python train.py --n_layer=19 --n_kv_head=1 --norm_place="pre" --qk_norm=true --init_std_o=0.0 --lr=0.0067 --beta1=0.95 --decay_fraction=1.0 --final_lr_fraction=0.1 --steps=4972 --dataset="wikipedia_en"
Each number is 500 + 25 x the weight over the matrix's rms, rounded and kept within 0 to 999. Layers, rows and columns count from 0. Numbers have three digits each.

# down: layer 14 MLP down (transposed), 768x192, rms 0.154, rows 278-317, columns 96-143
# gate: layer 14 MLP gate, 768x192, rms 0.164, rows 279-318, columns 96-143
# up: layer 14 MLP up, 768x192, rms 0.175, rows 279-318, columns 96-143
down278:489510526495501494509480535500514535483520444514527541495501549498498488490488507478452528472455451447510516559500490492477466490500515535489496
gate279:474525459482492492470524503516464518510509523470507557521468523475508459499494492522494511496457477506494496506497527485493496508489533504469470
up279:489510501478539452501528510501488504500516503465488512496523459463542465534470491492508511492503494489519475492526507474494558527489481524483473
down279:514499489473505513522441506505514511485503514530523559532532481489526498487542476524484480470504496471493534539542475528513487449508472528450504
gate280:447498508502493501504533503497483523515486470495484486478547528492457552528478458526519482478473485520528502493543522490448516423458532479497506
up280:479481500513446436532506476476482481496533494512532547480502476488455562484506503524513498468461494514495516489518509481499487478472522481463520
down280:512525451502478531486468528476498497457499493501502538491470551464585507521513525506460514506480499486539490546492519448557572510500521475453487
gate281:545489454514497536464490513477447517509504524519491501480471506536492531524505535430494522585492479504481455524513444536488523460512487483478513
up281:517513536524522513502520527509462547518475489491521455545498510472493509476524491472480510555494494496480465519472539474508539529534483529522491
down281:491461452508508500487505532504460487496480498492493496509474463506515503498454514496541529524493513505522507509484475438496503520554529484526497
gate282:505512501502485461513455520498493495486482536500533503510513502538494498492499495524512530473521483469512515480544555514493483527525503467513531
up282:462521497490476488502476513494487556502488485529462522510480522502550498496503540514487509538487514526501502456487482471457534504483516467466482
down282:480492441502476509449485515544488532503510511498515469505480481468526507527465542500520531546499479510523501548475526466467509511502478520495484
gate283:513505510510504515497480520496447531469511490531499491539526465516471509501508523530487528516524506472483505532469499519543484530497525498477450
up283:499482531497543492500522525482514516494510531511468504556514521496502494534533496506480506487460529514485542492530516511494459493507510514539507
down283:512537505495505481482484515510517486492518518516519528551511508492476521473507468477532505497532532488509448500525531461461488544481478480533486
gate284:490484543496520569474527506488515539473533499514539503511441487469487477506471473485501518542536530491494465500550480512513461515484516522510483
up284:511516505495514467466513525511523489504501502500471529499519503525509492505476525484522504500528455536493539525529492473520472511467463490515525
down284:488511479513487511517486509500459528530517516512525539495524461465484486516530519496505511500480539498477546457509472504529499484537505452480495
gate285:479486522506487475457497545511471517501507513511472511490520526493462478517500504496511499463493472506522482505517512447507515476494504435485505
up285:516536516504525513479500430477509457546470480499475485503512485511491536505536511517543505538485546484500508522498492493504469510456459486527499
down285:524527543557500502488499518490508490521529449537566492497480531501514510500531464475522511476522525503499483496497507521484501530475472529482461
gate286:488504521466479533510506523489508554462522498501511535514467480491525494487516481465491511503515475496470492512522491491443500478453531536517488
up286:496523501511440467485460530522483528559497480487486501498548487458528513541484505473522486502525488486502477485518486503497519504510488535506520
down286:459483480492501488524511546471502540476514497509478530534473499512512532482523471470455464503505509518522506487488493479419506491491517509504493
gate287:505475499486520501524500507504558487490490488532524488480501508480499504529531466498487480519496487483489537510482505503488510494559513513495497
up287:529461508495510499502500493532506489505486460447509463463496535473486498524469456472512519476529520467485505545470504505496502474492473521490465
down287:438490490494451547489486534487483518480511490546524520542535519492462523492482428492507513493489514527493520566538479475521527494460458552551469
gate288:518500536540460498490548462518500517518512491498482502497464494516483485468474492482504489489468522481541512523510532504478506511560539477494482
up288:479489499474486509503548498488489502491521493528504504503473462467507517482467484495470452499535504526474488457489487513527519482488513507489481
down288:498510510460533502489490491480494480513493538486489546461530513478526509514518486530483549499541485503494531429525487536540526524472466486490486
gate289:540507480523532550495520512527528492493441506540503513489469461503486499496513486487531520530470497481483475498485483496481475503536492489489490
up289:459519516504501493502498479513519456516454508528482509529516485494527472476484501483511504556489519503510475539558451465478478478471490497479482
down289:516495461500521508537491509527507515493513495518512482521495467490552513482498539525474509501498499491482500530470512523517480521505495527469478
gate290:510547533512542467514541493483493490511515512495510537508511527533478513511492533466468499526448544521478472514530515503511506554483489541501461
up290:473485534489484540502512504467507507533502494524509510500526479479518510478505484464558477484503503503494503509501512496525460462559459514496506
down290:496518470459505482548509494529539475468514542451506516485543494519547527550487503471476477494494491501531470470508452515481500499502460511504519
gate291:571520504526505534449525479506470529510509466502491502556494494513513518520562509527549466502453476518526505531492494533512501522469538515549484
up291:507471483455494434483481500490461497500522482482512524509537481512537533480525513508452481489539523491461556486527488452484482499492496519460457
down291:484542536460534501463498496535488541540522513489441485504487548546514538534520466483464443515495537487508528505451478503498497522493459503476519
gate292:518501450497487485525506509484498590551486487500430565517497486520469457486504503509526529540511522519497515466520483535542473483471522501501465
up292:510514476456496523527492491458535506487497483470500451511504501474510502504498514504468483506511472438521500490508480495477465521533458460495525
down292:482499501499473542491459541495496476453495507509500573501521519478534542519506492504512504514498502482503477467544530524465448533510485496511472
gate293:510519447507502528492479494484532483481492524507515482471513474494490531543482466507503467500491445506480490531529503550440522513496527517497517
up293:476473509467493453501513509501523478479529537488558500512495523505503449529508506527482508478473503522513519521497550512534442442504495520494542
down293:510476501495439518462529458469544482517533532448525487489501470497518511498498501496501498530474468504475479452498451521555487540503453470517467
gate294:530505505526527520472502513538446456502497454466476535507480515471503500477465436464495501495509507492507520542439528509492515526522493493533486
up294:561449507498455538454474505491514495494519534498546458515457498554536439515525503482545500496494512487498490486451530469507531504544497510462523
down294:449503485489447473530568507512512543433507515498470510509513548474508500527490538520508518522507487495540529496483463501561560478516513513508527
gate295:533532481494498490487488466561481505499518486478514524532486481443484485519519491495506497496553516474465497497506531555466465551548513480522507
up295:556554483469531487487498444479485471521513490530507534490483503527543486531483489514547523514516557533491484480484490490496536506471466507523449
down295:524499456503486502476511433503508489511531491478483499542453467507515505516473525470546454494481485500481496503476545485541493499506497457516463
gate296:533492513541508481479496534504445480461507518521527494515489459461467481523484485519506541490542516512493459503527489508480492529485506499569487
up296:501497505508514491550490520507546487559444459485539525552486457487498498512511473486509523481505488510517510489501509518487528525483482454503510
down296:517505506507506482524535522499498517423495495525470539538483515516514467496499542490513461516519509494523519505476520495453519483481502467503516
gate297:497505497533485539464496483511480484514511488491510505512500524490484508503495527525455515526527489524468470525490541491474500489492537503491510
up297:482469518513506521473463495474447520494502479490511502523517480514519507461521495467497500498531480488508496507533493517496453516545523473507477
down297:490513548463544511474469541529498513449496501517476504499482488530525478472510509510486450506532484511508525480486487521518499520479484509563534
gate298:513530475477447485487502535487513471484478495492485515481539522520475461515504515470502500526483444525506487517535522515477549544482468496511521
up298:471515507497457522495485490512511471517470471560500534461540464508488475486523493507523506528471540481461472495519524481476511528494484490483493
down298:513540466465477472493489455495502496491495490525478457500526490494526508507475502542494528482518447463516555500504521493499499536476481529515495
gate299:464483509467496481440492501485506505545539505494476455511469485535497510548474527505508511503483525466483528491499461510527519516487519493527497
up299:488502516518498469552476543465491496530488528465513503478534475502526506522521498517500501525505522512469527491495518489513487522535457494490488
down299:539531460506516527477524470511488506481493484529490529537499476526522524450497504525485461501514500503484478512484520490528512462488491498464493
gate300:522520465507521504453506507532533453514490494481496528470465506531478474519494518474500527489491524522497513463479547468507527477507470500478512
up300:501519444494518507497497529493509530494516500522482501518485522488510501506476492498472467517527472484512506490477444466542512550517550497508494
down300:501499516504482503471495478518470506504496494505499495502519498495504488479513512493486481509485584520460510421532484480526537504506485537538509
gate301:545505535493493478501473498513485460492519496513545532480484521481480480503503520462496465547489500516489474471531483497481471483505554479539522
up301:561511495489494501506491483476474499474516526475483512486485474511514491503537508529485496498504500530495502508540517497523519486488504494518487
down301:505473469520509508555494456505517473519520470502478505503485510499489516512478484468492531501496477475506466496505530507518511531515515490528480
gate302:505517465490502488465491501489518489475496529511512519524496470502495492521433471476498515465494488496491521527531500538506506511497523556491484
up302:527530475504491498473505490452493505500518490461476473512471503476506492542515480502484525487470494513486503525493515489479516510499471493507480
down302:505475520495528520476515471446479479507447517508497473476503491510482540479507488512472490521498524469521490492526528519533497487548531524523487
gate303:531499494516508528467538522499496530534521504507566486520463469521531481494493501503496506479491506525499517502507491526503507529500506560454497
up303:504499480515508491511512428514521487479482494487512465473504483546519483502501486508486516498484508501471506508535474506517573500513515465482536
down303:502517485495453509498485532497513487509500471500490511443523514499499483499529468529518564470531479437460494512488511441481480491526535582534492
gate304:435518480454489473496489542501546518533509451481492569508496520454490470493529502487495488470527536499505501474509535543506523517481502514479478
up304:494504493504479510563501539538501516509507501542512510483492525485507493529488529495510496482434562454490476494447490512479504519499491466522482
down304:493482504514481468515518515472484511501521515499547498506505526530486490516472519513504510508531461512489488529524453488520492493481498498515513
gate305:435501509478539536498515515515519503480510518488514470516501487494466516504443520531506481478518476483491551515526478499502414467510512487506544
up305:519458487482483478479522493497549487525502497480514499537528471543492451509479502512520526483482528481473495498452495457533501490526469531469497
down305:479496500502488522463504499519523480534540466521468496496538489493514508456523528491468486509523494528498529532534486525498450483537515480507517
gate306:542471511459501531510500486490496507493508508488538511478474495539500487505512515504530539508516483539491479456469521507497505520508450542443447
up306:470486523509518503534516517515510481531476495523509525528588493473507442534498422512500484496542495543496501516500464435482507507488550469537477
down306:519472465427439523486503523450513505502497501512518484497469527537533548527494532547513532498462512468496440501526503480479544444488498500520536
gate307:473495448494470485480454506483484505511526463462507485476470494489486507509523489543510550463512495514484507457505477500496494499513492502501478
up307:523528467490515489506462494494465537503528476528510501464485508552503498469511490479520497529519495493515504515481511494532481536501492510445539
down307:511462487560496512506445454489534492499527509494476472481478510472483473469449488494524482465484456500485517519515511514522551473543533520496498
gate308:524514483511496471486529468502458560501534510513479482521500507530497475504443491498503518536518532516519497512516533496490539498476518487537483
up308:548477509528513549498482489516499476493516515472488517488508461492460518511479511499468568533477490537478511499507516511498535517538514504459499
down308:497520538486525510515492483483533499545504479484507509470522499497510486505494516471540453524483536520492479460553466526547525514462468527490493
gate309:526483567521489488533484491499510487543518518483492533469494501463479466494526510470492539517475501493508491516506484529523464483478554534458491
up309:490514484446484524508531502500485501511457494521504483423464464528483513503478471489478486497468506549507524462489541491513468540450528501476535
down309:517456500526491504481506517519499515477506520540536506526488488533524531524488519481554550513491485454438502502534510528549499505518480533506508
gate310:523508488517472465501507487496483533492506496524510488521530451473503500468513517529542497507550470500521549493461506483462471504480521514527455
up310:478489508507467538490522514499465533562518488544450495571483480511506466497531531477514513541517534518505502529523495508486502543500506519468499
down310:500524504475489528489487477484449493513508515486495532506466487489529467516513447508465470485501497490508489517495473487519520498505465501566499
gate311:480496479522478464489482498510525508511530499485470525500448531502509457470503495499452494535452513492513459490511503496452439524527536508510511
up311:499484500523570478499556518495536476496532511537495510527467495512508451499478499531438536534508531480468500520489497517487498482498504498473512
down311:518485517488549528495550482487504471495520519496469513507519500487486486525507510536473495532523477508469501493482486484482516500502467514487504
gate312:470475487523518485490493496522486502488526458528535516500523438516485466466483487550496521512507514495515463489454506497462524538511496460496495
up312:557501473518485526541514518503489503458515548552484493477465515484519538484537506491455481490503493520500526529524478487514494487523511528534473
down312:517512487483486474535464561508552469502484532511512529456475475523450518485511503512506498534513535518500508468538518521511481540549472484483473
gate313:546527511491517485498470527532463493489527481510537485476500503510481538514503535495461481520502557497471486541466500531497457485518488533479528
up313:523507494498511496501476514531513496495500502475504482461516502554505516528487515520498502472510550525525513546523480506520461496495497505495487
down313:537484515506483492511529485467492517522521482489477515520466473490496483490544464496523502500548514526548464432500532494459537446530504480513525
gate314:496472507486491484469480535495479518533496529529515512507477478532450549525524504469431489474503436500511499530489532528492470451532536483517498
up314:483540531469500509479556509476504506455496472508516517534462516496485465482505482559495511512500493513511517513525517506517463479481530494476525
down314:497532510501500410530503468496557483492494496530509506548510490448516490491463499507508502507474501517463508471498479507492487463467474532564528
gate315:473460500541517482468514542471508505492492517495450494515523498470550485492492513521478497483479492507508456535505478496508500510558481528543441
up315:485504486499483512468492541513458517488508485472464477528524484499464529507473494476512444511547500504527484521511502485515499469503449472468467
down315:481500478535511503472481525521479536539518461460515508532476549485481482492481495506514498510542534479475493514471479474538488525534498458475490
gate316:526542518493495518518517480499540488531522527513535503495512481449488513522529487506491502496475498473521519484499501514528495504501520521519519
up316:497473491454550491484471494547533551489495511513511521510502495494508518480512498500492524522513492487509478508490502476484476557500493506472522
down316:532497473540509497512479523491526510558532520507491507557456519452504500481468489514526505480439480512497526529510507496528524526494521504489506
gate317:533520488516494512522510479539516536513535492504497521540513478547507480508506476520484550486491490489459525494498517536481541484483497529519494
up317:456517565482516494430485511487523508427485496479513513485512522508458500500434478495484503513538488464495471518507496524519456486506447493481451
down317:447477518509491528489539495514521481486530529532479448507467528497489503453504501460490473521484502457492485463459501508511502503499474495454482
gate318:486472491498536485561490539496498528515516499540520512480520521534506515509510466498514504503490512510521500519520487477464505498548534526483518
up318:487525502472497499515495490500500504506500474468527498488493539517535502486497508533514516524486482520486491548519527478495523511516493494448526